Weights of a small transformer language model.
Size: 10 heads of 64, MLP 3840 squared ReLU.
Architecture: RMSNorm after each residual sum, untied embeddings, local attention windows, paired heads.
Each number is 128 + 24 x the weight over its row's rms, rounded and kept within 0 to 255. Layers, rows and columns count from 0. The size above them is the row's rms in percent of the matrix's.

# layer 4 MLP up, 3840x640, rms 0.0165, rows 1963-1989, columns 512-639
size [108 103  99  99  98 103 108 107 100 104 103  97 105 101  96  99  99 100 102  94 101 102  98 107  96 100  96]
[[144 119  95  75 138 112 135 130 108 148 125  98 168 112 120 143 121 132  70 126 153 135 134 156 136 142  99  86 116 138 137 103 116 116 123 167 136 114 151 134 144 154 156 118 112  81 120 172 148 118 127 127 140 141 105 137 148 124 130  98 137 144 123 130 166 149 128 182 146 118 122 115 115 141  98 110 127 105 138 141 123 135 104 162  87 129 104 139 151 119 125 118  98 108 139 143  93  97 170 156 139 133 138 182  78 124 124 160 133 127 148 108 119 152  91 138  86 105 150 118 130 139 127 134 102 112 157 111]
 [153 139 119 110 101 183 129 117  82 138  96 111 137 108 178 147 167 126 124 106 145 149 138 103 123 123 103 137 127 127 122 157 146 105 124 148 124 144 134 147 138 172  95 133 140 148 163 151 149 120 123 125 153 106 107 129 143 134 132 107 119 128  96 122 112 156 133 138  69 140 122  97 130 141 107 100 155 100 176 115 117 134 131  92 172 133 157 147 124 183 120 139 144 160 162 121 134  81 103 133 156 134 109  89 190 120 140 115 125  98  83 148 116 102 180 142  83 113 123 127  82 142 130 209 168 130 135 135]
 [137 134 132  99  97 122 125 132 129 153  86 109 141 128 119 120 130 141 131 116 103 138 170 118 107 120 102 109 158 158 128 140 113  88 155 160 140 125 109 130 150 115 104  64 137  86  89 116 176 117 131 159 143 102 113 110 117 103 156 149 113 141 134 112 106 192 116 136 169 153 161 115 131 134 144 124 134 122  81 106 121  95 129 143  98  96 146 178 145 140 127 119 165 126 136 136 159 104 104 100 132 120 122  99 147  90 127 162 132 143 136 145 132 138 133 134 103 120 138 129 160 140  79 125 103 168 109 123]
 [118 140 111 107 113 124 103 120 101 117 116 144 136 121 143 106 130 154 100  96 137 167 151 126 164 102 141 132 117 134 136 145 123  85  80 121 151 114 156 161 115 111 174 154  88 131 121 180 108 132 164 124 158 122 107 113 147 111 119 121 142 122  99 123 107 119  92 127 117 140 151 153 158 125 151 165 168 113 131 125 126  94 106 138 145 153 128 131 115 155 149 115 178 129 119 152 166 104 139 126 103 110 116 153 129 113 138 105 112 106  96  76 151 122 178 139 100 109 187 130 162 127 106 186 111 136 150 171]
 [ 77 125 118 155 103 140 125 126 110 111 125  93 159 130  67  91  87 141 105 138  89 128 137 157 116 178 105 126 108  93 118  64 120  70 101 145  85 151 112  86 136 133 154 106 102 122 116 137 165 106 143 112 148 127  78 112 142 109  78 124 142  91 103 129 136 147 120 126  95 161 128 114 147  80 141 109 107 134 153 143 117 104 130 110 135 116  98 151 126 175 112 129 143 146 136  94 107 107 164 137 129 133 122 104 123  95 172 117 139 169  71 131  99 153 112 127  96 127 171 134 156 140 135  97 136 149 116  93]
 [133 115 114 146 101 153 157 157 155 132 135 109  94 132 104 136 129 169 107 146 176 109 138 159  95 119 128 125 142 119 179 147 104 133 141 130  42 109 128 130 117 133 160 195 160  98 132  90 113  90 104 128 128 164 104 143  68 151 127 103 131 118 116 130 106 167 109 129 134 151 123 124 107 123 126 164  85 134 139 124 101 142 164 122 131 133 117 146 104 132 137 127 124 173 198  79 126 148 134 115 150 128 141 132 140 150 118 127 124 115 134 143  87 102 131  76  98  89 118  95 153 124 162 162 136 141 159 109]
 [117 111 114 160 124 129 108  88 119  90 127 151 125 118 126 123 149 115  82  84 106 145  70 153  94 158  99 111 123 115 126 159 195 125 123  96 129 141 161 120 154 142 114 154 115 127 119 138 136 159 114 176 128 144 166 148 120 130 135 139 130 153  95 127 152 138 116  95 138 137 114 130 124 133 108 119 185 140 142 139 147 104 104  80 120 144 128 125  93 136 125 133  96 184 178 154 167 143 123 161 143 169 111  99 142  94 140 134 138 147 181 147 149 103 128 157  82 148 110 127 110 102 138 118 109 158 152  89]
 [160 116 124 128 167 156 132 134 110 122 110 160 134 121 129  93 123 168 129 114 102 128 150 132 140 125 127 121  55 111 115 117 129 157 149 124  97 149 158 147 134 160 103  95 169  98 104 106 141 102 118 155 133 114 159 162 110 115 151 109  95 136 124  70 137 154 129  92 112 143  99 123 140 110 119 170 148 142 116 114 140 118 140 143 128 131 128 137 136 149 114 150 143 107 126 133 124 102 158 133 103 116 115 106 132 114  54 144 154 127 129 146 162 116 130 122  75 139 131 163 110 148 124 127 109 148 173 142]
 [140 128 121 106 118 131  94 123 159 145 129 125  70 175 155 123 128 111 159 144 111 125 115 111 113 145 169 148 131 100 158 159 138 128 113 112  98  99 133  71 136 102 114 128 102 109 135 118 135 110  56 139 124 120 154 109 140 152 107 134 129 168 161 104 109 138 105 112  97 125 113 115 125 108 151 108  93 150 120 173 132 127 207 183 119 109 105 110 142 110 181 101 134 132 147 118 140 105 136 146  83 121 134 132 112 154 131 167  86  96 124 156 137 163 128 104 144 112 119 112 139 153 129  85 142 127 147  98]
 [150 143 149 135 131 105 162 147 119 147 107 112 125  86 112 140 121 127 131 129 108 141 150 140 159 129  81 119 124 163 130 136 128 109 144 106  92 137 111 125 177 110  88 137 122 156 156 132  96 129 127 111 112 116 148 121 115 131 110 113 146 155 119 102  69 150  95 121 102 105 111 153 181 149 109 144 136 128 110 117 127 175 160 152 123  98 135 122 135 132 173 131 115 117 147  91 147 109 167 109 157 100 110 117 130 160 118 114 165 168 113 179 120 164 124 159 112 113 140  99 112 118 128 107 154 157 117 127]
 [120 132 140  95 122 130 181 157  90 154 170 112 141  75  98 142 122 123 138 112  82 111 132 159 107 162 123 162 121 122 151 161 107 165 119  97 157 106 175 121 146  95 108  75  93 139 141 154 131 114  55 134 122 114  89  93 107  90 138 126  83  80 177 131 133 155 164 121 110 117 106  98 152 117 128 172 130 183  96 117 126 136 160  51 111 147 128 144 147 125  89 156 149 127 178 138  84 169 138 118  98 112 142 131 131 131 118 155 133 144 116 125 108 185 118 147 138 107 158 142  75 142 157 124  89 141 131  92]
 [119 131  97 132 146 156 175 119  92 111 108 131 148 165  65 116 127 124 104 123 133 184 146 104 146 101 108 123 125 123 115 180  94 154 110 138 125 110 163 137 139 126 104 186 169 170 120  87 121 116 152 119 128 153 162 122 122 113 123  66 156 104 109 102 200 142 107  91 123 103 126 118 125 118 127 130 110 167 111 116 124 142 124 137 133 106 164 129 141 166 103  93 113 101 123 119 127 161  97  97 132 112  96 121 108 100 136 169 119 144 148 126 103 111 132 107 128 130  88 121 104  83 168 144 170 122 122 114]
 [162 193  85 150 166 120 145 172  91 146 141 109 117 186 109 132 118 160 118 142  80 113 132 154 142 195  97 130 136 103 106 149 128 145 127 167 129 123 103 131 116  95  92 130 159  96 133 167 110  83 158 111 167  87 130  97 123 113 128 119  76 133 117 131 152 151 134 155 127 103 132 131 142 109 101 116 146 128 133 103 118 126 133 126 110 127 144 110 118 137 135 144 135 155 146 106 148 132 120 132 106 116  83 122 149 141 112 133 145 128 153  77  90 166 127 148 149 104 151 141 137 119  97 123  90 113 129 114]
 [136 131 129 151 156  83 124 186  94 113 144 134  78 140 133  98 146 121 124 121 118 156 104  98 107 128 104 123 122  65 135 179 118 137 109 147  85 118 140 126 127  87 112 127 161 145 133 115 140 154 124 130 137 107  99  84 174  92 131 115 118 121 110 125 137 128 128  61 177 123 117 151 128 119 153 141 120 111 164 128 120 110 147  92 125 123 150 124  97 110 115 181 141 136 155 123 162 135 117  96 116 127 135 138 135  93  70 150 162 152 141 100 109 110 166 114 122 177 145 119 118 119 107  82 125 159 160 106]
 [146 133 136 103 111  98 125 174 159  93 126 146 152 130 127 168 159 140 140 116 180 137 104 144 124 124 168 151 109  83 158 129 144 169  84 125 173 115 149 110 118 145 129 152 131 156 139 119 134  91 168 131 110 150  99  63 131 144 123 114  91 151 128 109  96 108 143 111 120 105 109 108  99  92 137 157 114 149 148 110 122 132 154 144 155 121 152 135 152 109 151 126  99 134 100 131 154 156  99  88  99 173 118 112 149 164 121 134 135 121 180 114 158 133 111 141  86 146  88  85  90 134 109 167 137 132 124 151]
 [142 155 155 111 156 162  83 138 102 166 133 129 166 103 129 148 136 110 140  96 148 141 143 174 134 121 145 102 114 141 130 128 124 152 134  84 111 143 143 158 114 154 133 156 127 130 157 168 160 105 127 123  76 151 137 100 138 147 117 136  85 132 160 103 136 123 107 107 128 164 119 157 159 164 185 191 137 157 126 122 100 128 176 118 109 109  85 107 155  87 109 112 100 133  82 145 160 116 122 163 165  87 120 100 117 135 138 128 112 143 165 138 138 121 137 111 134 173  87 111 106 146 103 151  96 132 115 154]
 [142 145  95 159 131 119 133 146 140 156 128 155 103 134 108 113 194 145  57  98  91 140 122 133 128 135 131 139 124 119 146 125 116 124 117 155 153 176 150 136 157 110 113 155 110  87 104  95 111 120  93 116  99 171 127 138 129 126 124 104 150 127 119 111 165 134 112 171 150  98 120 113 140 127 122 129 169 148 131 160 106 169 132 112 170 123 128  92 125 157 132 103 100 135 120 118 139 130  94 141 131 116 141 117 129 173 109 139 140 138 102 136 128 147 110  89 140 108 114 132 163 137 116 107 115 139 123 114]
 [131 180 128 138 129  95 145 139  98 163 146 104 132 127  72 176 120 144 141 130  87 106 112 101 185  84  75 105 100 123 171 103 152 117 136  98 122 118 128 106 185 120 123 146 126 131 109 128 115 132 175 102 180 152 124 117 138 137 115 109 149 114 149  46 123 103 127 140 103  90 118 153 104 109 143 123 128 122 155  96 133 114  97 156 148  90 184 128 126 123 161 129 151 173 132  94  82 159 126 103 155 120 131 133 130 116 143  93 125 133 115 131 130 122 101 131 125 115  82 112 154  99 118  99 167 161 181 133]
 [160 169 125 129  86 121  97 110  65 142 122  97 114 127 168 126  89  88 133 140 172  99 139 113 102 116  98 139 118 125 139 163 134 164 143 167 116 152 132 139 113 139 107 165 125 131 168 135 151 127 168  81 144  77 119 146 159 150 103 151 137 163 146 158 155 115 156 153 135 115 144 117 141 166 154 127 135 122 119 134 139 110 111 147 110 141 180 144  97 122 134 112 151 126 116 127 115 118 152  88 119 152 151 124 133 130 131 138  75 113 120 111 141  99 103 116  78 136 138 115 126  70 133  93 163 112 105 142]
 [132 164 134 159 120 137 133 121 148 145 102 137 126 119 145 148 112 147  76 120 112 131  91 117 135 128 109 140 118 126 146 121  95 130 157 136 172 139 153 134 126 150 124 139 125 154 147 142 137 140 131 169 143 128 128 116 168 117 170 120 158 182 161 119 111 135 113 166 122 114  91 128  80 127 133 174 141 139 152 122 118  91 130 119 134 116 168 129 142 165 118 161 128  85 129 124 152 164 137 160 121  98 150 126  95 101 122 111 120 116 123 104  79  89 167 134  91  82 127 110 116 134 162 117 102 123 102 129]
 [168  91 153 102  88 128 116 140 105 157 184  87 119 115 101  86 144 154  98 113 169 138 156 137 125 136 135 118 125 149  84 113  95  98 111 141 116 107  90 111 124 137 155 173  92 100 129 114 180 139 157 109 150 140 114 100 146 114  99 144 153 126 115 149 103 105 107 131 171  80 124 158 135 105 148 122 128 140 126 126 129 129 108 136 155  90 144  79 122 143 123 152 123  88 135 156 131 108 113 114 133 103 170 141 129 138  86 114 139 130 140 134 101 116  88 123 150 105 125 132 103 139 109 108 105  97  93 111]
 [107 146 135 132 105 151 135 143 126 114 137 122 150 116 106 126 104 148 161 117 145 127 106  89  74 107 132  62 146 149 106 138 119 121  90  95 141 130 147 155 149 142 107 150 134  94 126 152 116 142 161 177 127 139 139 110 144 117 117 160  93 139 147  92 139 173 112 153 130 165 128 131 128 148 146 132 138 125 134 146 142 153  87 105 107 107 107 118 143  98 164 157 112 134 141 151 100 120  88  73 129 126 130 136 179 100 121 141 136  68 192 123 118  92 109 168 137 102 104 171 130 144  81 133 128 130 167 137]
 [111  91 121 134 131 142 131 124 151 133 109 121 117 105 124 137 131 120 110 100 167 145 143 173 126 151 137 141 153 154  76 170 111 137 130 137 147  98 118 131 130 142 127 106 156 119 163 123 133  90 164 113 148 121 147 139  92 146 111 126  89 182 101 142  90 134 122 156 144 193 177 151 144 130 128 128 115 134 188 100 122 123 105 155 136 117 138 116 141 143 124  77 106 121 133 144 140 155 124 115 124 140 149  64 113 110 163 121 107 174 102 145 132 133 126 142  70 123 165 164 168 147 102 129  90  93 126 122]
 [133  97 138  91 126 107 154 126 119 118 122 112 155 167 151 132 153 142 136 135 134 119 104 154 129 133 137 109 109 127 117 124 128 153  94 126 126 133 107 171 121  93 121 170 134 165  98 130 103 121 124 116 109 141 134 139 106 108  94  99 135 114 116 119 102 154 123 106 103 134  99 119 170  85 111 115 109 153 132 137 169 102 124 122 151 168 117 117 145 171 144 132 171 148 111 195 127 124  97 157  69 134 172 152 104 127 156  90 144 134 111 146  83 145 161 163 143 143 119 134 112 132 156  93 142 129 120 152]
 [152  66 122 118 126 124 139 153 101 144 168 175 106 154  97  97 124 140 123 125 134  99 147 141 127 114 124 132 105 153  93 129 145 103 127 149 146 124 167 150 137 100 127 127 144  87 125 101 126 107 128 132 120 135 102 147 108 113 160  92 100 119 119 158 142 135 126 138  96 136  92 138 145  97 134 107 120 104 121 123 149 124 107  85 125 117 171 130 113 139 150 113 137 123 179 156 142 102 142 129 138 136  85 150 108 133 116 132 133  91 131 165 126 144 133 155 131 129  95 160  96 119 122 129  93 110 141 108]
 [127 115 112 170  91 129 142 120 153  87 126  98 175 131 125 101 128 131 101 111 136 105 131 105 115 142 136 128 158 134 135 153 136 122 153 117 133 118 101 103 123 172  89  96 150 105 110  60 114 116 120 166 125 114 102 113 136 102 162 162 126 143 116  95 105 131 162 138  94 135 146 115 166 135 121 105 155  94 101 122 129 165 177 150 158  98 102  84 153 127 175 135  84 120 152 138 142 106 124 151 134 126 108 144 157  95 142 134 118 129 103 146 151 104 152 106 106 126 119 177 120 163 112 119 127 166 133 112]
 [126 107 117 148 133 163 129 139  85 138 125  77  90 153 130 137 137 110 110 119 146 155 126 154 122 133 137 113 150 109 118  97 122 165  84 149 101 132 115 151 103 104 129 131  87 131 133 136 125  93 143 122 137 145 137 153 100 119  72 169 119 133 118 160 148  89 152 130 104 105 133 138  80 158 159 102 119 150 115 130 171 111 106 114 160 112 160  99 170 113 137 153 153 152 133 170 110 158  92 116 140 116  91 109 158 125 122 134 154 151 119 145 148 124  94 154 116 107 138 128 111 123 109 180 134 105 144 145]]
# layer 4 MLP down (transposed), 3840x640, rms 0.00811, rows 1963-1989, columns 512-639
size [106 102 100 102 103 102 106  97 104  98 105 102 105 100  96 104 105  99 106 106  98  98 104 102  93  93 106]
[[139  93 131 138 149 130  80 122 146 152 130 126 117  87 186 132  96 117 116 121 144  85 167 130 107 103 147  94  81 117 128 169 148 125 145 146 115 138 118 126 106 169 103 131 122 127 157 110 124 157 136  86 103  96  92  78 129 131  91 131 137 126 155 137 115 113 102 114 100  70 114 109 166 118 108 135 133 139 125  70 171 107 139 141 147  91 136 127 128 134 153 125 100 159 139 159 146 150 121 115 106 116 137 158 138 124 147 114 151  67 138 141 128 118 107 153 149 140 105 127 150 160 126 150 124 143  98 122]
 [109 116 165 133 125  53 125 138 155 142 152 152 118 101  97 113 101 165 112 122 161 140 103  84 156 146 131 146 130 132 107 128 118 133 126  80 108 155 123 148 129 114 120 133 174 116 170 117 122 138 138 121 110 148 151 124  93 155 104 132 138 104  99 123 124 135 161 102 147 143 151 175 162  94 138 110 139 117 171 138 147 125 144 147 145 155 154  97 158 123 125 118 157  78 150  85 105 127  85 176 130 189 117 121 134 110 170 138 169 126 104 103 126 182 176 147 130 143  98 126 133 168 146 153 111 135 127 165]
 [104 131 140  78  94 111  99 129 145 106 128  87 148 120 183 136 125 121 122 135 125 158  77 107 134 104 139 106 123 122 146 101 135 179 171 108 175 113 140 136  89 144 141 125 110 114 150  65 156 134 100 163 128  95 151  75 133 138 134 144  97 107 139 137 119 160 105 130 134 129 133 109 133 146 108 122 149 118 140  88 146 155 127 139 128 120 161 162 155 111 123  90 119  93 163 130 198 146 136 127 138 165  79 113  77 142 141 162 138 152 150 102 157 134 156 128 110 127 114 116 137 122 121 115  68 104 141 149]
 [115 135 134  92 191  97 130 130 153 126  90 139 150 127 124 141 140 113 102 138 126 130 102 135 142 146 127  96 137 131 152  95 104 125 136 133 145 120 142 162 154 136  95 114  89 131 109 133 162 113 138 143 158 166 106 136  82 129 135 164 128 141 136 106 124 139 102 164  87 141 118 172 147 144  98 166 113 126 139 149 148 122 152 126 121 146 151 135 172 123 118 100 150 110 169 152 134 114 107 119 120 168 130 143  86 109 171 106 140 147 124 124 135  89 102 144 128 153 115 142 119 129 153 134 123  98 121 109]
 [119 138 183 104  83 107 123 142  78  87 131 134 159 117 153  88 103  88 172 123 129 112 129  84 130 157 191 175 144 124 168 136 128 118 134 126 119 155 109 163 149 157 137 113 147 146 168 124 130 126  99 131  90 144 153 135 158 139 120 151 119 175 114 176  96 152 113 145  99 107 119 126 153 163 126 170 127 142 110 100 106 169 135 104 143 118 123  82 122 129  75 148 132 152  98 128 130  86 109 112 109 104 138 139 173 100 129 147 144 159 166 115 130 134 118 119 142 113 135 162  75 111 137 134 100 135  70 117]
 [104 135 106 141 126 153 135 151 123 136 137 106  93  94 118  84 101 131 117 159 124 134 108 118  97 108 125 146 130 107 141  80 157 126 119 115 145 114 144 158 106 107 183 156 126 142 106 120 115 125 173 163 142 125  74 112 108  89 121 155 146 137 110 145 120 126 148 145 128 165 112 157 112 149 138 113 119 135 121 148 124 118 154 159  88 140 146 151 132 150 119  75 127 125 105 120 168 126 119 157 144  89 164 118 123 129 129 108 153 176 137 158 128 110 128 124 107 143 142 126 119 115  94  92 125  96 126 145]
 [124 126 124 129  99 119 125 105 124 106 140 133 106 115 110  96 131 102 144 137 113 130 138 141 134 127 142 132 121 162  98 160 149 124 121  95 100 135 151  97 135 139 150 131 110 129 142 108 126 117 118 139  93 121  88  75  93 166  98 123 136 137 163 149 147 158 142 119 116 139 137 144 122 140 170  90 145 154 118 136  96 105 126 122 116  93 147 164 108 135 140 114 102 124 122 101 162 189 115 129 127  92 130  84 128  82 135 127 120 133  99 153 132 134  70  88 140 177 151  99 151  85 138 117 132 127  90 117]
 [121 114  96 108 106 110 125 101 116 126 142  41 121 151 108  85 124  82 136 142 104 128 115 116 116 115 114 175  95 129  64 138 192 160 156 127 152 171 130 141 136 129 131 163 138 129 159 141 105 100 121 179 133 144 127 169 105 153 100 116 116 110 154 112 118 154 149 162  82 129 137 105 151 167  71 129 187 111 143 165 184 101  95 149 168 128  92 147 122  90 131 150 173  91  97 103 153 122 124 110 156 142 130 136 125 138 121 123 130 140 115 120 117 136 138  98 153 132  99  95  87 151 165 118 139 105 135 119]
 [139  72 148 155 128 122 107  95 165 137 146 172  92 160 150 132 167 137  86 105 135 113 127 147 142 114 135 126  68 136 169 136  96 138 142 126 139 147 112 102 143  85 127 111 134 136 139 130 101  84 143 119 170 104 163 178 143 146 124 117 110  94 109  88 134 141 122 105 158 131 142 121 123 119 174 116 138 159 102 132 134 115 127 126 163 105 134 142 116 104 113 127 121  98 140 102 144  94 145 109 146 154 146 116 141  80 177  99 160 107 153  95 122 127 119 155 114  80 168 151 165 136 124 105  97 154 135 172]
 [131 139 114 130 128 166 142 155 130 142 113 106  89 184 142 113  92 140  74 163 142 138 124 130 106 149  69 135 198 117 113  96 101 122 191 118 150 134 109  99 154 110 114 144 144 160 171 156 138 150 165 162 101 119 144 126 117 153 111 116 129 118  91 129 101 136 164 186  78 143 126 111  59 142 135 154 136 129 134 141 131 120 137 120 123 128 112 127 134 137 138  99 101  88  90 103 107 103  57 133 122 127  96 153 134 136 148 174  99 131 125 124 103 109 101 150  94  97 157 114 119 121 164 159 122 114 125 109]
 [147 121 129 162 112  94 138 145  87  67 148 138  70 177 155 142 139 163 152 156 126 101 201 139 114 146 113 142 157 155 115 154  95 154 161 127 132 110  93 149 143  95 106 114 153 143 126 105 113 169  87 126 118  95 118 116  68 158  98 131 130 150 152 143 128  90 151 117 146 177 118 180 138 142 172 143  86 120  81 169 157 146 145 109 120 124 133 169 129 115 135 118 149 104 116 100 127 140 133 138 142 110 108 130 185 123  84 158 114 117 131 166 167 134 131 122 105 111 117 107 107 107 198  93 122 116  84 113]
 [148 171 160 107 109 124 134 119 121 147 161 131 182 105 121 147 123 110 142 136 114 131 174  81 141 104 143 130 144 153 127 154 123 151 133  92 130 157 108 164 139 114 117 128  91 170  92 143 121 139 102 147 131 121  83 120 134 148 171 135 168 146 138 160 109 146 145 140 128 105  79 113 106 186 105 137 106 128 141  80 128 121 149 115 113 151 113 126 127 163 113 155 117 113 155 140 110 142  97 108 135 143 122 150 114 138 148 141 143 105 132 145 121 132 125 103 166 134 133 125 118 115 117 124 101  96 149 129]
 [109 107 137 114 170 123 128 161 117 134 144 124 124 107 149 101 145 114 143 152 105 149 143 144 122 129  73 142 115 123 113 125 150 153 135 158 145 158 122 146  89 118 121 171 126 140 128  93 118 142 112 102 137 151 109 157 158 130 132 108 117 153 140 142 135 126 148 160  98 145 142 144  92 122 138 108 116 117 123 155 172 159 131 120 153 117 121 158 128 133  97 114 151 154 103 149 132  69  89 129 118 138 108 154 115 128  84  87 141 143 142 111 155 104 104 152 153  92 140  84 141  89 112 108 122 105 122 141]
 [144 132  93 129 119 138 120 118 135  87 143 142 144 142 105  91 157 133  72 126 126 151 152 171 172 160 142 148 193 178 152 113  91 190 135 139 121 134  79 156 109 120 133 121 147 111 147 152 113 185 148 122  99 106 112 145 122 163 123 122 123 140 143 137 137  73 117 135  93  99 107 151 165 144 126  89 102 142 120 119 144 138 137 133 124 160 118 139 148 116 147 117 126 145 149 134 128 148  84 147 114 102 116 125 109 101 118 119 146 136 143 125 134  97 136 110 158 123 115 122 158  80 175 131 103 116 126 114]
 [123 138  98  87 142 120 142 105  99  98 119 116 144 128 132 145 135 127 147 110 174 142 121 127 110 153 133 160 162 155 128 157 153 169 122 141 133 149 162 126 165 143 115 123 161 123 115 145 141 104 108 147  93 154  76 151  92  99 120 125 154 133 160 140 169 167 100 100 151 118 104 132 143 116 109  99 136 161 143  99 115 120 128 151 193 153  84 144 144 151 133 129 128 151 134 110 133 131 132  88 159 120 138 117 146 124 144 148 119 109 176 139 116 132 128 110 126  86 119 126 123 107  99 133 107 130 143 128]
 [140 145 138 133 124 158 154 143  97 149  84  75 130 100 185 133 132  93 153 160 115 128 103 161 100 146 171 157 145 130  86  95 175 124 143 134 121 158  89  93  95 105 120 151 152 142 186 151 118 163 139 108 100 127 160 114 107 133 131  89 129 141 191 149 138 132 119 112 125 177 159 131 139 152 127 151 191 132 109 150 150 112 129  89 135 110 139 135 120 109  96 140 180 170 108 120 116 111 137 174 121 124 136 163 114 159 106 157 137 141 162 116 120 147 125 122 180 110 133 170 112 127 138 140 151 157 130 114]
 [157 133 115 152 170 142 117 124 147 127 131 138 155  85 124 102 121 104 113  97 137  87 148  74 118 124  85 163 123 119  75 119 115 136 108 134 142 130 127 139 162 159 110 147  68 137 122 121 124 180  96 129 143 150 114 101 122 125 107 138 117 132 129  95 136 123 119 115 144 133 106 180 139 118 151 137 108 145 151 133 117 167 130 163 146 140 181 106 123 118 128  83 157 153 106  97 165 114 148 148 136 117 195 118 111  91 125 124 117 144 136  98 135 112 126 155 113 158 147 132 134 153 138 113 158 104 139 121]
 [125 127 121  78 140 135 173 127 117 126 132 167 104 139 138  94 119 126 124 141 144 139 154 143 129 130 139 135 178 111 152 158 144 112 173 170 139 143  77 148 132 125 164 163 137 160 111 115  96 127 126 175 152 129 122 161  80 122 121 136 105 125 153 108 111 137 133  92 134 114 169 115 139 124 149 111 120 158 170 146 120 122 129 116 109 123 141 121  88 142 132 100  70 125  64  93  93 147 114 172 115 104 144  74 111 146 167  98 111 114 118 133 154 112 123 135 114 152 154 139 114 137 140 123 121 138 139 169]
 [ 84 135 151 167 105 142  83  76 119 113 160 113  89 133 123 145 108 172 135 130 141 146  79 110 144 144 138 134 139  92 116 117 135 154 132 118 147 152 118  95 155 148 154 140 137 132 130 115  88  96 125 149 164 127 159 117 101 145 100 123 135  98  81 118 140 160 142 135 119 140  81 112 164 149 121 134  91 106  86 152 151 151 153 118 127 101 141 120 104 127 138 122 139 150 117 163 128 115 106 136 134 120 138 161 100 114 212 164 123  83 120 162 157 152 155 144 108 120 101 128 116 151 145 106 123 155 124 120]
 [138 147 117 120 131 104 131  76 139 103  88  97 114  97  97 129 105 100 103 156 135 145 166  95 136 149  90 126 132 155  85 136  91 150 115 150 168 142 139 117 118 114 144 146 157 132 114  97 162 151 101 150  83  95 135 132 132 139 120 121 115 160 125 142 102 170 132 161 156 125 137 135  88 148 136 146 108 100 114 126 140 109 140 108 153 118  86 164 125 127 128 177 127 110 158  84 154 154 143 124 124 133 160 139 125 127 165  85 107 150 114 134 141 120 148 121 115 147 133  88 124 142 106 111 156 140 130 127]
 [137 129 133  97 158 105  98 132 176 143 149 120 158 135 140 119 126 153 115 137 160 141 143 132 123 123 144 118 128 144 124  80 104  84 150  89 111 120 108 148 113 116 138 106 126 123 125 127 131  87 125 136 132 120 158 145 122 175 113 129  85 156 103 100 138 112 143  95 123  69 175 131  68 148 151 123 113 133  96 125 168 174 103 146 161 119 146 135 130 117 132 120 113 152 170 159 112 126 163 147 165 102 101  84 166 115 133 139 147 126 121 154 122 129  86 164 113 123 124 109 157 162  69 129 110 175 125 140]
 [ 98 116 153 158 136 132  96 151 139 151  99 107 149  82 170 110 104 147 106 160 135 176 170 150 132 128 132 153  88 107 125 106 114 144  95 140  94 125 134  79  89 158 122  95  58 151 144 126 154 103 113 105 163 119 107 140 210 106 151 113 141 134 176 172 149 142 158 112 127 118 122 107  77 121 148 138 137 135 167 140 102 107 101 169 107 118 136  84  80 157 114 143 152 154  92 138 137 118 149 166 132 149  82 114  67 170 145 119 104 151 106 182 105 152 130 170 161 181 135 132 131 110 113 104 117 126 118 125]
 [103 108 152 172 125  88 122 117  98  78 128 100 115 109 159 118 159 123 143 122 119 139 134 150  96 110 140 169 131 106 137 100 132 125 147  98 108 104 135 157 139 138 135 118 151 127 129 116 128 133 134 139 167  91 109 100 150 116 143 132 125 119 122 127 114 132 140 116 114  90 107 134  98  71  89 109 134 184 146 166 139  84 136 132 148 148 128 116 147 147 133 162 126 102 101 127 120 112 157 113 170 137 110  81 144 122 131 128 153 106 114 105 153 164 147 139 113  76 138 106 148 104 120 134 129 179 115 117]
 [128 137  80 113 100 155 158 135 145 122 124 146 147  99 104  87 138 104 123 171 107 137 108 151 116 117 138 120 167 108 153 128  84 129 123 132 158 149 124 126 115 107 134 173 108 138 108 117 124 139 155 132 128 140 159 118 150  73 122  94 131 120 147 155 121 132 151 105  92 117 156 136 126 141 153 122 151 170 103 115 177 157 153 114 125 135 115  70 158 171 178 153  88 152 140 112 152 104 144 131 137  84  98 134 109 109 132 147 108 132 127 139 105 144 176 157  87 123 112 168 135 161 126 147 106 132 124 140]
 [113 134 113 112 119 118 160 148 147 137 122  68 126 130 111 102  98 124 115  95 159 113 123 117 155 173 165 113 128  89 150  73 121  78 112 150 152 118 134 117 110 154 122 164 133 102 148 129 105  77 120 145 159 131 146 161 101 134 118 143 104  94 150 134 164 155 116 110 129 133 139 143 148 137 165  91 141  97 135 114 169 123 113 152 138 135 159 120 130 114 127 100 118 134 126 159 107 144 110 122 191  99  77 152 129 161 134 122 112 112 125 147 173 114 145 155 121 126 109 107 143 158 107 100 121 109 151  93]
 [153 148 119 129 147  94 132 125 124  98 125 171 143 104 116 117 145 109 145 127 152 115 112 138 163  63 159 179 164  89 176 108 175 114 130  99 130 133 134 122 159 146 142 130 131 108 161  91 103 147 151 120 122 150 145 139 135 110  97 110 150  66 129 142 144 151 133 141 114 127 118 175 139 122 113  83 125 142 148  86 108 114 115 145 158 102 139 154 159 103 120 145 138 133 137 163 153 123 141 123 166 114 120 155 113 183  97  71 134 105 162 132 130 151 159 128  95 176 108 125  69 133 165 134 116 124 129 144]
 [144 154 134 138 121 154 165  81 153 150 146 149 130 124 106 128 167 118  88 105 136 104 141 128 140 150 103 122 155 160 124 137  89 105 140 124 121 160 108 103 158 135  94 149  83  79  93 153 124  85 135 132 137 159 121 128 114 117 108 116 129 135 135 122 110 125 159 148 169 135 125  79 166 151 129 185  88 116 126 146 126 157 130 138 143 102 156 116 119 136 124 141 138 144 125 147 140 201 101 158 105 140 149 145 141 114 152 145 142 134 125 131  79 106 115  89 131 134 115  97 107  98 124 130 146  93 163 147]]